config.yaml
n_head: 3
n_kv_head: 3
vocab_size: 940
norm_place: "pre"
bias: "all"
init_std_qkv: 0.051
init_out_by_depth: true
beta1: 0.95
lr_head: 0.00766
grad_clip: 1.0
doc_mask: true
dataset: "wikipedia_en"
Each number is 50 + 15 x the weight over its row's rms, rounded and kept within 0 to 99. Layers, rows and columns count from 0. The size before them is the row's rms in percent of the matrix's.

# layer 5 MLP up, 384x96, rms 0.33, rows 211-283, columns 48-95
097:61 52 72 32 34 49 71 52 26 40 50 61 42 51 72 76 79 45 51 28 63 60 28 50 57 61 33 40 65 47 38 64 56 63 20 35 59 71 40 67 47 41 62 25 35 46 40 42
090:44 39 61 71 41 51 51 25 54 41 38 56 64 69 56 40 24 42 41 27 38 65 58 58 46 43 35 47 50 71 36 70 69 41 58 34 58 49 55 52 49 42 73 43 25 76 73 36
103:38 40 67 36 37 48 37 62 43 68 24 55 60 48 66 17 53 29 44 72 47 41 56 76 47 36 71 40 86 59 71 71 55 55 55 44 39 64 73 44 42 47 65 63 61 60 46 47
118:61 67 45 76 37 48 53 19 47 39 00 54 52 84 57 69 29 71 48 61 62 36 44 58 38 71 63 55 41 39 40 56 45 34 56 64 31 41 51 56 34 50 54 55 88 66 32 24
101:52 42 37 31 61 44 63 47 45 33 40 21 58 33 36 27 39 45 59 73 38 48 64 69 60 72 53 24 55 60 58 48 64 39 67 56 52 44 56 72 59 30 41 63 28 58 71 39
104:70 52 58 46 44 84 72 56 17 71 61 33 49 49 56 37 48 51 39 55 42 62 46 66 49 41 61 54 40 65 43 80 22 37 44 69 39 41 61 36 42 25 21 46 63 71 52 69
101:43 16 27 40 44 31 62 54 38 50 51 19 72 69 72 38 48 64 32 46 57 65 51 60 46 43 37 06 55 51 58 72 59 60 37 58 49 31 22 45 37 43 42 37 38 37 26 64
091:50 40 59 46 38 69 66 41 40 38 59 29 70 78 42 34 19 42 52 70 28 49 56 74 53 73 58 57 61 55 49 30 49 30 55 41 55 43 47 73 62 29 33 46 38 78 61 36
104:26 42 33 66 39 38 78 55 52 37 64 33 54 57 65 51 55 51 68 42 60 46 68 63 68 39 39 73 48 45 47 59 38 67 36 33 60 77 21 37 43 37 70 56 46 78 46 29
090:25 69 47 63 63 59 58 47 32 28 54 27 28 48 47 85 53 49 25 71 53 62 40 42 50 72 59 30 40 63 35 65 45 42 50 38 65 74 74 56 51 54 33 16 31 63 28 54
100:81 71 30 71 59 59 38 65 68 21 54 46 68 37 62 62 77 75 40 78 33 71 59 24 44 46 42 54 43 50 35 66 43 54 52 47 35 44 41 55 14 62 49 75 41 38 73 51
099:79 47 62 56 65 34 60 53 50 46 73 61 50 33 79 62 34 62 53 39 34 77 69 37 41 40 27 64 35 37 36 58 43 36 73 27 27 31 41 41 23 57 33 56 40 47 55 28
094:44 40 39 60 48 55 45 60 55 58 54 48 09 39 46 32 43 28 44 60 66 51 63 57 72 66 58 56 48 69 48 19 13 32 38 47 51 55 42 54 27 45 54 71 40 57 50 45
105:13 70 55 21 23 28 58 61 75 66 16 31 69 51 65 60 91 39 48 52 38 55 39 26 34 60 40 28 62 44 40 65 41 50 48 55 43 53 36 65 31 53 67 67 36 72 41 50
100:73 53 63 40 39 51 63 39 58 31 67 28 48 79 77 55 39 32 55 34 43 27 47 20 28 46 44 85 29 63 60 39 65 61 32 65 55 40 56 56 44 44 47 29 64 83 54 31
096:68 58 47 47 42 50 76 64 62 36 40 41 59 52 59 49 44 50 22 56 67 50 59 35 56 32 24 53 34 59 55 67 49 51 12 94 67 75 54 46 55 53 69 67 36 50 50 60
100:37 72 14 57 57 48 76 66 26 34 69 35 29 48 53 44 47 67 57 37 42 46 60 35 64 33 37 53 45 75 56 72 25 67 53 51 39 48 61 34 50 58 45 81 43 62 64 55
096:71 69 46 61 49 68 66 33 44 57 36 43 09 51 60 34 43 64 45 31 75 73 64 39 41 50 69 40 34 59 49 42 56 65 67 58 33 52 63 65 45 49 80 40 62 29 46 58
108:26 49 58 62 47 39 61 56 69 20 36 70 47 25 53 51 46 82 38 46 61 64 56 43 68 43 81 61 30 52 35 43 33 27 62 17 40 73 80 63 52 53 48 43 72 59 77 54
112:67 52 43 36 45 52 48 53 48 27 58 45 39 78 68 56 49 51 33 66 63 22 21 45 89 49 41 37 60 68 33 43 71 50 60 62 46 54 57 64 64 34 72 34 29 46 70 25
109:32 52 35 74 47 42 49 48 45 52 48 55 51 63 28 44 46 56 57 60 53 18 74 23 28 59 49 65 57 28 44 40 64 75 51 60 70 59 45 67 41 27 47 70 67 30 64 56
098:56 60 30 39 64 66 76 44 48 54 28 45 74 53 61 44 30 36 48 34 69 61 33 38 52 84 54 51 36 56 60 28 44 47 48 47 84 56 50 23 48 68 60 78 78 45 37 42
099:39 23 45 27 52 37 71 51 30 35 61 57 63 41 45 33 38 65 39 55 65 32 37 45 36 62 47 48 61 21 70 45 41 49 44 23 50 27 55 14 31 38 53 69 56 76 78 61
094:60 37 55 60 23 42 39 19 65 44 63 87 35 48 70 34 47 64 55 63 71 67 46 44 63 52 59 62 22 39 71 39 67 45 53 23 80 54 48 49 53 61 38 70 45 50 48 47
090:60 38 59 16 55 52 64 60 41 65 57 54 54 63 70 15 63 20 68 32 47 40 52 65 42 58 37 36 30 25 66 48 27 40 84 39 60 51 50 50 19 55 70 45 49 72 56 47
105:37 84 45 16 65 47 66 56 59 70 66 66 39 53 59 38 51 17 51 55 38 60 51 46 74 56 62 34 42 17 44 45 53 40 83 65 53 57 51 43 40 25 49 48 55 68 52 44
103:25 46 48 32 33 45 36 73 16 58 28 46 82 44 64 64 62 46 42 55 38 54 47 33 63 60 90 44 79 44 31 45 45 33 43 26 52 55 35 39 34 84 60 40 61 34 59 34
097:54 55 48 56 60 42 33 30 71 32 45 31 52 53 57 58 25 24 39 60 68 59 39 62 43 44 44 48 38 57 60 44 55 77 32 21 42 46 58 49 47 78 60 30 41 56 36 48
102:37 20 42 26 12 53 76 68 49 61 64 51 57 59 73 44 80 57 52 70 32 42 70 62 37 28 45 72 70 80 71 54 68 60 59 75 39 41 41 43 47 51 28 47 70 67 42 77
102:47 37 39 48 57 47 52 48 48 58 44 60 57 74 59 57 73 48 18 58 21 44 83 53 58 84 54 60 45 54 34 45 53 51 60 39 38 40 65 67 60 44 52 57 46 45 41 43
100:56 74 59 52 46 34 52 40 43 58 40 32 60 52 59 43 50 81 60 87 19 53 44 63 56 55 34 64 46 66 59 60 44 37 42 53 63 78 50 51 42 55 43 74 33 56 78 48
104:81 70 41 34 61 49 82 76 36 60 68 55 46 23 84 52 41 73 62 49 40 33 64 48 45 36 61 42 44 51 79 71 54 50 34 45 41 52 26 50 42 51 40 56 59 57 29 64
097:50 75 76 72 49 72 71 78 56 42 73 73 48 67 66 29 47 53 67 39 62 71 59 35 61 65 59 52 62 61 51 69 23 70 33 60 36 47 63 70 46 47 58 62 42 50 47 44
095:55 42 62 42 53 46 65 51 47 55 31 42 66 16 64 61 84 31 46 38 44 58 49 39 48 63 53 42 59 41 49 24 48 54 59 32 82 63 46 56 48 35 47 42 57 62 41 47
099:55 70 54 26 69 48 72 44 53 34 63 48 50 54 26 40 30 64 53 50 51 48 71 46 41 66 51 27 48 39 46 59 52 49 53 59 53 50 59 45 42 67 53 76 83 60 26 18
091:34 49 54 57 63 39 55 44 60 87 66 75 55 70 52 60 49 30 39 34 55 27 67 44 61 57 42 54 35 59 38 55 29 21 58 24 41 41 86 75 47 35 60 55 58 48 59 32
105:72 67 33 55 71 74 34 29 52 24 35 45 39 36 56 59 21 38 23 44 45 75 60 66 56 58 44 53 39 45 58 57 81 27 30 56 44 60 71 50 35 71 65 74 64 65 60 55
092:64 79 29 36 42 48 53 68 76 51 35 53 39 64 39 48 63 44 32 55 43 75 38 58 57 44 42 53 18 30 68 38 77 59 57 52 66 31 49 53 27 33 53 56 62 41 49 67
095:45 40 63 35 71 77 54 42 60 35 66 52 29 47 58 42 42 51 69 79 44 21 73 56 52 50 40 71 42 28 34 50 68 57 66 69 53 74 58 75 33 31 50 65 71 58 41 42
109:33 35 44 33 42 73 36 40 35 51 61 53 05 57 59 27 39 55 73 54 61 28 28 50 43 40 29 46 78 64 37 65 37 46 46 49 67 30 42 62 37 40 56 34 83 70 45 22
101:37 47 63 60 53 52 96 43 40 56 39 42 63 67 56 46 42 56 30 60 26 58 58 65 34 66 63 34 67 37 57 54 59 61 47 72 44 72 35 45 51 09 51 48 39 45 31 46
098:59 40 53 58 30 53 48 35 44 53 20 57 75 52 62 52 56 63 12 51 49 47 47 32 57 33 39 55 77 60 38 97 54 36 71 41 72 43 41 41 58 41 62 61 43 19 43 47
086:80 58 50 59 29 44 70 44 58 36 35 33 57 53 57 63 42 75 41 55 36 59 49 50 58 58 62 65 45 74 58 30 73 62 61 40 42 38 39 42 52 69 50 40 64 36 25 33
107:53 59 60 54 34 73 58 44 39 40 60 43 31 45 80 31 66 59 61 48 44 41 30 44 57 37 54 31 52 49 28 35 38 62 34 33 91 44 71 37 61 48 63 54 64 67 35 35
099:67 35 36 62 47 21 60 50 56 56 43 50 62 37 46 44 63 58 35 31 37 47 62 21 41 47 48 75 28 63 84 43 33 42 31 24 35 49 51 83 80 55 65 68 60 47 68 54
107:47 49 44 48 37 60 76 46 41 49 49 40 65 62 44 40 48 23 64 42 74 44 68 57 49 60 83 39 24 37 76 63 32 65 24 40 50 75 52 43 53 71 50 79 71 49 60 39
098:73 66 31 29 62 28 48 70 43 39 33 27 55 39 77 37 23 82 47 61 45 57 54 51 16 61 76 63 45 63 52 71 23 52 69 41 47 70 47 48 38 36 84 66 48 43 45 61
097:73 43 51 51 53 41 69 40 50 60 24 64 42 19 57 25 52 10 49 36 55 53 75 71 52 39 50 37 38 59 64 74 53 59 47 44 35 52 67 50 45 24 55 42 70 65 32 37
088:41 48 26 40 70 37 41 56 47 73 42 18 38 44 59 40 63 22 38 56 62 34 47 40 33 26 39 37 61 77 51 56 47 42 31 42 53 26 53 61 49 56 52 26 72 40 64 55
092:58 59 47 49 55 35 48 58 57 55 83 69 58 77 84 52 55 41 41 51 61 48 62 42 36 71 15 54 39 46 45 42 34 51 55 38 53 67 60 63 47 51 54 35 87 22 64 64
099:24 40 39 40 64 40 54 42 29 07 34 58 30 66 65 54 71 55 70 69 66 68 57 63 69 60 48 67 80 61 96 63 56 38 39 56 61 48 77 34 51 72 78 70 45 49 39 37
100:23 55 43 73 34 45 68 54 57 41 64 42 56 56 40 57 39 65 33 52 61 47 28 65 30 42 45 24 73 33 34 48 71 47 68 60 68 66 45 73 53 60 39 38 53 29 40 50
104:21 43 52 26 50 54 64 59 49 47 19 46 65 39 50 56 78 61 64 66 21 20 43 39 20 83 48 28 35 48 58 43 65 52 41 65 72 49 47 60 68 43 41 25 54 41 61 61
093:72 61 72 56 34 20 60 56 49 72 28 17 56 35 62 58 64 54 60 28 46 59 72 51 54 51 58 49 60 13 38 42 63 60 66 39 49 77 61 93 54 73 41 49 52 50 43 55
103:61 62 64 49 38 28 34 23 58 47 36 59 56 54 71 58 39 25 54 42 52 29 33 47 44 53 58 59 62 53 60 46 90 46 45 51 55 39 31 38 17 47 24 47 41 44 67 16
108:19 63 63 38 45 30 50 40 31 56 66 46 52 43 60 68 39 28 46 68 42 46 52 42 52 45 47 66 23 46 23 42 44 57 88 45 46 79 28 73 46 51 34 51 33 30 64 18
094:61 52 52 67 54 40 49 46 39 56 44 14 42 38 52 47 18 57 47 51 60 62 69 59 58 36 35 77 49 35 46 80 42 32 65 61 67 51 37 23 23 30 67 71 42 37 35 61
090:44 17 63 17 77 37 62 53 51 40 37 60 34 51 65 50 57 56 57 63 63 55 27 39 24 37 84 43 32 42 44 59 74 62 86 46 55 65 18 60 57 47 42 33 63 41 56 46
106:47 24 66 37 43 71 67 37 46 58 17 73 47 53 38 21 61 53 10 49 31 50 32 62 49 51 71 77 63 59 70 66 58 69 43 70 26 60 59 42 37 34 58 53 33 55 17 53
106:50 53 38 54 48 44 67 50 58 54 58 72 73 34 72 66 66 64 37 57 23 65 46 58 31 33 61 67 55 45 60 65 48 33 54 19 64 70 60 66 48 26 66 39 68 26 47 45
104:62 42 37 20 55 52 53 30 30 61 52 43 53 61 58 41 56 64 47 56 21 59 59 54 43 72 48 40 42 30 42 44 66 29 79 69 29 59 50 58 75 45 69 60 48 49 47 30
107:44 79 62 53 41 45 34 21 36 52 47 58 42 75 63 58 69 37 43 50 61 39 60 37 47 82 30 53 48 31 65 45 38 40 48 49 58 37 56 35 58 55 44 35 81 65 60 71
114:58 61 17 50 62 58 65 79 41 44 48 51 57 41 50 40 40 63 58 66 67 37 83 62 36 58 15 49 77 71 37 54 70 34 67 44 48 52 71 68 55 74 60 54 41 39 29 59
102:55 39 60 68 49 64 45 29 99 32 56 26 25 46 46 39 41 55 37 40 63 49 50 53 39 61 34 62 39 53 26 71 40 49 53 53 86 72 66 58 58 58 52 43 56 37 52 27
107:41 77 54 73 55 50 43 58 43 18 47 34 36 57 51 40 45 45 50 48 70 56 41 72 64 51 35 52 72 22 58 60 29 58 39 60 56 47 84 52 70 55 38 30 61 39 57 38
093:51 26 50 53 26 60 59 52 52 78 36 69 58 31 51 48 59 45 72 71 54 66 70 33 65 78 33 69 51 78 74 50 40 67 66 58 52 61 14 49 55 27 54 42 54 29 41 30
115:59 72 56 30 57 63 72 68 39 32 38 51 59 53 49 40 72 52 52 32 68 53 51 40 83 40 61 56 70 66 49 79 37 44 41 35 32 47 39 62 43 70 30 64 44 74 46 48
100:62 38 34 32 49 25 81 36 42 56 65 70 43 65 61 58 67 47 44 66 42 62 52 32 48 48 72 61 26 53 42 61 23 53 67 01 51 68 29 35 77 37 40 40 49 41 43 36
094:46 64 30 42 29 38 43 39 37 61 79 47 76 43 57 50 61 30 48 65 55 55 82 09 55 49 30 39 48 48 46 62 66 43 47 41 61 61 47 50 49 41 48 41 62 55 44 69
105:59 17 59 65 39 64 61 35 50 75 74 51 51 47 75 40 45 54 29 41 51 66 72 58 38 31 54 49 33 33 63 76 49 30 36 21 37 43 59 22 42 44 41 38 61 54 61 52
114:33 62 56 75 28 81 32 45 14 76 44 24 24 69 58 36 44 48 48 53 57 35 52 41 60 24 35 44 60 33 53 77 59 77 48 66 68 43 71 50 76 62 37 45 38 59 41 47
097:45 70 68 34 57 45 64 24 48 49 35 62 63 57 62 46 27 57 73 39 30 23 60 49 36 78 71 57 28 61 25 34 40 56 77 19 52 65 75 50 25 63 37 40 62 46 58 73
104:28 57 58 47 66 43 50 53 69 35 36 61 06 57 53 56 43 57 48 56 44 57 79 42 73 42 40 61 30 40 46 62 41 34 71 45 61 73 26 72 52 36 57 67 52 72 27 60
# layer 5 MLP down (transposed), 384x96, rms 0.32, rows 211-282, columns 48-95
098:32 55 73 42 53 42 61 49 70 55 39 39 43 22 32 52 74 49 59 35 84 38 32 61 56 71 31 44 66 39 64 61 29 49 57 61 35 63 34 72 45 49 22 50 52 45 40 39
095:48 53 31 48 37 60 44 23 58 76 31 66 80 61 39 50 37 65 58 44 29 37 42 37 43 56 38 65 70 48 60 45 45 47 63 69 35 29 65 57 76 63 65 50 53 45 46 56
097:22 86 39 57 32 34 44 59 26 67 65 60 76 50 33 20 68 58 56 39 34 43 39 41 69 30 51 47 83 45 55 54 49 67 38 45 67 48 72 43 53 57 43 41 52 48 65 51
115:55 84 64 49 62 69 23 50 40 71 49 62 47 68 21 43 55 67 45 34 85 22 47 70 37 60 50 28 52 59 57 64 49 33 54 54 29 63 40 45 49 46 39 73 76 25 41 42
102:69 56 51 38 50 29 48 43 65 23 46 41 35 52 60 45 54 27 40 48 70 39 80 70 35 33 24 09 16 49 43 30 56 39 67 56 41 58 45 72 82 48 55 47 51 72 53 56
111:37 56 63 54 40 59 58 40 55 39 70 34 59 44 45 45 50 36 74 59 41 64 54 49 47 65 52 76 34 21 41 26 16 51 27 68 60 33 40 45 35 65 22 33 47 59 57 22
113:48 44 59 47 20 36 77 59 38 56 27 59 45 43 34 43 74 64 44 41 47 60 60 67 41 17 80 33 41 75 52 46 69 57 71 28 19 46 58 40 46 55 69 37 59 49 61 48
100:42 69 45 42 58 43 40 54 41 44 50 66 68 42 46 25 37 24 62 56 16 41 46 59 35 49 40 61 66 41 51 52 50 48 56 49 70 46 35 85 33 47 23 66 34 52 49 55
102:64 51 39 30 60 60 72 71 45 59 27 40 55 66 59 43 62 57 46 70 62 60 58 99 36 26 53 53 55 80 54 42 69 58 15 45 52 36 36 61 36 58 44 52 35 57 51 58
090:56 72 44 36 65 44 55 53 51 49 58 52 69 56 53 50 37 46 28 43 35 61 71 67 41 59 66 41 57 52 55 31 84 63 65 51 34 45 32 63 59 69 30 68 31 69 61 43
102:28 54 57 54 70 52 51 56 74 43 64 63 44 40 30 56 77 37 59 34 39 46 40 74 28 50 43 61 52 40 59 59 36 41 40 63 33 78 31 21 56 58 56 23 49 67 59 41
102:26 80 29 12 64 62 59 62 65 42 49 79 45 46 56 28 40 43 43 39 18 47 44 41 64 45 50 12 43 36 72 65 48 64 69 69 51 50 66 56 66 33 56 35 42 41 48 57
093:46 53 61 45 34 47 68 53 48 52 61 58 59 64 32 41 67 66 18 51 66 61 43 30 45 44 48 65 57 65 56 50 39 32 51 42 36 53 41 40 47 27 36 41 42 55 52 37
107:47 25 60 46 55 22 45 31 50 48 47 44 29 38 32 24 45 79 47 22 46 82 25 43 58 49 36 31 48 57 57 56 39 42 83 33 48 41 34 38 28 44 53 64 32 78 65 74
102:29 61 28 66 81 65 49 54 77 45 45 53 39 35 60 52 57 46 65 75 53 49 65 36 66 59 58 57 49 30 54 50 60 60 87 17 39 53 62 19 37 38 32 86 51 51 33 59
094:67 49 46 79 64 54 65 46 29 36 73 41 52 41 71 53 45 51 79 40 58 68 51 51 71 33 41 18 71 37 16 41 48 38 44 71 74 54 56 49 25 48 66 63 23 61 70 72
109:42 62 43 55 70 63 50 49 41 59 47 51 46 36 51 42 03 58 36 69 50 52 64 53 62 40 48 30 59 59 55 52 27 81 52 44 44 46 72 76 71 43 61 31 62 65 52 28
095:64 63 53 48 70 72 36 67 44 52 52 58 61 41 55 28 46 41 37 51 58 47 82 67 70 33 61 71 57 70 44 60 51 37 41 45 74 66 31 48 52 33 55 65 53 38 47 58
104:43 40 73 75 76 70 30 25 54 70 62 67 46 76 46 49 28 61 52 44 80 47 64 51 20 31 50 45 53 50 18 42 43 73 38 53 62 34 64 57 80 50 12 46 33 40 49 43
116:41 57 56 71 39 67 17 46 48 57 46 46 37 50 53 32 43 44 14 51 40 35 56 39 39 59 67 31 41 32 59 42 77 61 48 67 45 57 73 37 53 58 32 55 50 44 39 57
123:81 37 72 85 55 16 62 44 32 45 75 49 31 18 24 67 56 64 31 34 51 35 46 89 61 72 40 63 35 43 61 36 36 44 32 65 49 63 53 36 45 64 54 41 52 57 44 74
087:39 57 46 69 68 20 46 67 41 53 61 44 63 31 55 36 66 78 48 54 74 57 25 38 29 65 32 53 53 68 40 50 43 68 51 48 54 15 31 63 53 50 62 57 76 53 40 38
090:64 49 70 46 54 74 27 61 41 39 59 42 51 37 66 21 39 48 54 43 21 61 34 78 21 59 58 69 36 41 22 40 61 72 59 53 59 42 76 75 43 62 47 50 11 84 30 60
094:69 64 39 37 46 48 26 47 68 55 56 40 43 67 73 72 44 33 41 56 55 48 65 49 49 39 41 56 33 63 58 38 50 36 39 41 14 48 68 46 42 50 41 11 61 54 56 33
093:20 44 53 67 34 42 41 39 56 47 47 37 48 53 37 76 63 47 13 42 53 48 51 32 33 39 32 58 73 63 46 29 47 60 16 52 55 70 79 73 56 45 47 35 81 50 49 40
091:07 64 65 49 51 43 61 69 21 49 50 53 53 60 48 19 76 63 57 59 43 80 49 67 56 43 51 55 36 40 33 37 26 67 56 56 36 27 66 31 58 24 57 00 41 54 47 48
104:47 44 72 63 50 50 43 66 73 43 70 50 64 42 54 42 49 38 67 46 64 45 68 60 48 57 43 34 51 48 48 67 56 58 08 25 53 29 37 59 33 73 69 44 29 47 72 45
102:67 55 47 52 47 32 59 58 36 40 54 56 53 37 25 58 54 58 36 44 70 66 47 48 55 67 62 80 70 32 55 50 44 64 15 75 69 65 47 29 56 54 62 34 45 63 40 38
106:29 55 41 34 53 37 74 59 73 65 63 53 34 58 76 35 36 17 35 76 53 39 58 50 16 46 35 50 46 57 46 69 43 77 45 72 50 54 36 52 41 53 68 86 53 54 71 56
100:40 61 25 36 42 59 70 54 64 45 54 40 59 26 57 53 45 41 37 50 66 46 34 36 35 61 53 44 39 59 51 40 66 65 50 56 37 43 57 61 71 48 57 61 40 83 60 67
102:56 33 46 36 47 41 54 30 80 44 44 49 37 74 66 62 52 36 63 65 79 64 56 47 31 21 61 55 55 85 26 63 59 68 29 60 44 45 57 51 57 44 14 55 46 43 64 34
110:46 00 64 55 34 37 46 41 56 80 32 48 47 47 44 59 38 28 24 46 26 54 49 57 76 63 60 28 29 69 64 54 63 53 64 67 67 41 45 65 36 87 70 71 53 37 61 72
103:33 19 54 67 52 47 62 52 55 62 22 41 50 59 33 62 70 43 62 37 56 54 30 51 57 33 64 45 61 48 42 36 53 74 54 43 44 60 41 70 87 39 53 22 51 58 37 47
098:22 56 63 38 28 61 51 53 45 35 35 35 10 37 41 43 60 44 40 58 77 42 54 31 33 45 83 63 52 56 34 22 48 63 87 72 34 63 81 69 80 35 45 43 61 54 81 42
097:65 31 56 48 45 43 68 38 37 39 85 64 77 50 32 61 61 32 30 24 62 54 69 87 27 41 52 33 48 37 64 57 33 76 62 28 34 53 67 31 64 53 49 61 33 51 49 29
082:46 49 36 50 50 41 40 27 25 38 29 38 56 55 81 77 57 79 50 59 41 36 42 66 48 28 73 58 49 63 34 45 72 77 50 52 64 43 38 23 57 56 60 58 50 44 34 44
094:45 41 47 70 41 45 60 57 24 29 79 66 77 38 57 57 81 48 28 52 17 46 63 59 51 49 61 53 59 34 51 53 51 24 53 70 23 44 32 69 23 74 65 56 38 25 68 49
096:69 45 44 64 59 46 26 25 74 64 74 74 56 39 63 67 30 51 40 39 50 52 41 42 39 36 73 52 81 53 32 45 07 26 68 53 44 52 56 65 86 46 58 60 37 48 26 30
107:39 28 67 42 53 55 73 40 16 29 49 50 49 60 43 22 43 78 48 28 63 58 64 41 28 39 51 74 27 26 65 49 27 28 71 37 73 48 42 40 56 47 74 62 29 48 60 35
137:47 56 56 36 51 27 59 47 68 35 31 58 42 52 30 38 40 66 48 38 48 43 46 54 61 66 53 49 86 49 38 53 35 69 43 39 45 64 65 47 58 66 42 48 64 39 30 24
100:71 93 76 40 76 51 53 65 44 47 66 52 55 58 40 45 69 42 63 50 66 62 77 35 33 65 53 15 61 67 38 49 60 54 44 78 65 65 43 67 47 55 55 60 47 47 23 51
093:26 58 33 45 70 32 51 49 32 72 74 74 49 53 67 63 41 62 24 58 60 51 75 72 38 34 52 56 48 37 76 33 63 26 53 61 38 69 51 51 59 46 46 64 63 53 46 67
086:57 34 26 48 54 65 44 55 44 36 26 40 25 59 46 54 51 28 51 51 61 53 64 54 44 37 23 46 51 64 58 68 45 50 52 62 45 73 54 75 82 67 53 55 35 78 45 57
108:51 63 52 46 31 48 74 57 53 75 45 53 48 70 36 43 40 19 62 47 29 57 51 80 44 55 53 45 42 58 68 12 11 55 59 39 37 49 41 52 60 76 81 62 42 44 69 50
090:54 61 58 25 71 34 44 48 16 38 50 45 45 70 58 55 37 41 46 82 93 50 49 70 57 62 56 23 41 43 51 61 53 77 40 61 50 65 46 50 51 41 52 29 41 59 47 52
107:55 68 41 56 53 35 56 38 40 50 49 45 54 55 50 54 52 43 57 70 83 54 57 61 49 21 46 31 41 44 65 64 35 65 55 48 45 47 48 40 60 58 49 55 53 54 53 84
101:47 55 55 78 49 65 57 66 51 39 15 66 82 53 24 34 55 43 58 53 80 60 58 79 49 56 70 41 47 41 32 39 49 44 24 56 30 71 70 57 40 29 25 25 73 45 68 57
102:69 26 41 35 42 66 54 64 49 50 59 28 63 39 51 47 44 26 70 34 42 50 62 55 45 47 80 58 32 30 75 65 59 35 57 41 52 39 55 41 53 70 58 78 72 32 64 67
088:58 75 50 31 52 44 47 61 39 28 45 58 47 69 78 47 87 39 28 43 30 44 49 54 55 68 51 64 57 29 53 85 35 21 50 52 40 58 60 49 46 29 56 64 14 56 43 52
087:47 50 69 22 29 50 50 65 51 69 63 49 52 30 69 51 38 43 48 59 47 57 40 49 69 68 87 46 58 61 69 51 53 69 54 37 49 40 70 86 46 64 29 61 55 75 54 47
084:58 72 35 60 52 43 53 77 64 55 42 55 42 20 77 60 27 60 48 69 63 41 51 29 45 44 59 55 30 56 33 32 63 63 63 69 68 73 33 60 44 59 33 28 73 58 54 59
092:65 27 52 34 74 43 48 38 37 33 35 15 20 62 66 45 46 30 60 82 52 39 61 55 51 56 47 55 35 42 37 59 61 43 57 60 41 37 43 49 70 53 77 62 68 47 51 38
102:34 38 44 41 71 32 37 32 41 67 65 26 45 70 51 50 62 65 56 44 34 35 28 39 55 50 69 35 86 64 69 49 46 42 71 65 44 59 50 35 82 41 42 53 62 66 47 41
093:53 53 35 54 68 22 52 58 78 25 61 45 53 51 69 50 87 35 38 47 35 51 53 64 41 69 46 20 53 44 48 49 44 66 26 51 53 27 44 32 45 70 71 81 39 49 59 51
092:28 25 53 42 65 45 49 81 35 32 45 64 37 57 40 47 45 43 38 49 63 59 48 64 70 60 46 60 30 45 19 48 49 44 61 68 50 64 78 43 63 50 37 61 74 63 42 62
121:49 63 28 68 43 67 66 76 49 40 51 25 35 44 61 37 50 44 37 55 61 18 45 41 72 84 34 36 52 52 44 71 55 39 51 65 55 43 67 63 36 38 87 59 63 54 64 42
085:69 60 69 39 62 25 52 61 43 35 46 71 55 48 39 62 87 61 47 38 28 37 40 37 40 46 55 36 56 74 51 26 44 51 59 38 49 71 52 58 89 65 57 72 52 26 39 61
085:62 65 24 73 35 54 49 46 58 46 66 49 38 54 53 52 40 42 72 41 31 58 63 32 49 44 28 60 61 41 50 46 25 18 34 36 48 61 75 61 26 38 52 42 37 58 16 47
114:63 72 37 38 70 73 33 75 72 58 52 34 50 59 58 57 27 47 00 43 48 66 44 30 39 47 20 65 36 65 40 67 45 65 62 51 60 42 49 57 69 57 42 45 34 86 58 41
100:55 74 63 23 64 35 64 34 47 41 41 52 67 63 69 46 61 35 30 45 65 63 49 69 42 64 44 52 44 46 43 24 40 61 57 39 56 46 25 37 62 40 51 46 34 48 58 60
101:12 23 52 28 55 50 31 46 46 46 70 55 67 44 32 51 32 35 52 42 56 44 37 54 76 81 54 43 66 67 71 68 75 64 53 47 57 41 53 26 37 47 38 50 58 69 74 42
107:35 83 58 21 41 61 43 48 44 17 64 39 65 52 43 21 32 63 48 76 57 52 60 84 71 77 24 68 56 57 43 51 48 36 78 53 45 66 52 43 34 26 43 35 71 42 81 57
117:32 57 46 65 46 50 28 66 66 56 57 39 47 70 16 41 59 64 55 83 59 25 52 63 51 71 40 80 40 67 65 34 69 60 40 74 24 45 54 69 83 50 36 45 62 59 38 56
114:61 54 60 54 72 74 45 42 70 47 51 43 70 48 60 56 39 65 42 76 17 47 42 29 64 54 61 66 65 58 47 69 46 49 56 36 23 19 47 17 58 47 38 44 47 38 51 38
096:35 56 36 26 70 65 31 43 36 47 59 51 53 57 49 37 32 39 77 58 73 31 36 63 47 70 40 42 59 72 38 60 43 75 65 38 47 47 71 46 74 29 30 52 29 70 50 61
096:73 18 68 58 63 47 27 41 57 44 48 48 67 72 56 18 51 21 50 71 56 76 49 50 19 58 45 40 43 54 42 63 38 59 48 55 68 50 42 57 49 56 30 62 28 39 29 44
119:42 48 57 48 58 72 36 47 44 67 60 30 58 89 28 36 33 54 46 60 86 68 44 56 45 56 20 75 33 51 52 68 48 53 45 46 44 43 57 33 31 30 39 73 41 21 46 45
096:39 47 25 73 39 39 59 25 39 37 61 68 61 41 24 50 81 51 54 52 15 73 58 62 56 19 48 52 64 47 54 61 46 45 58 52 37 57 58 29 50 38 64 26 26 74 33 51
085:39 65 64 62 69 49 69 48 64 39 64 73 39 67 32 71 17 59 48 57 59 40 59 64 33 52 47 40 60 58 39 31 30 42 50 27 58 54 59 63 53 37 61 53 20 55 59 56
104:19 47 36 49 41 46 33 59 43 44 68 18 47 43 40 46 60 61 53 32 78 47 76 45 42 52 62 69 57 38 59 68 66 53 21 62 88 65 40 40 55 34 26 55 64 52 29 41
121:46 42 34 14 53 44 59 25 72 59 29 70 48 50 73 47 42 60 81 65 35 19 09 52 54 49 66 52 50 82 37 44 62 74 49 46 39 32 63 37 48 24 57 44 51 61 56 65
101:53 66 48 61 18 60 35 44 45 80 41 21 44 38 72 52 77 37 48 29 40 36 71 41 59 61 66 37 38 38 51 55 49 38 55 56 54 69 30 39 49 68 36 46 73 19 41 84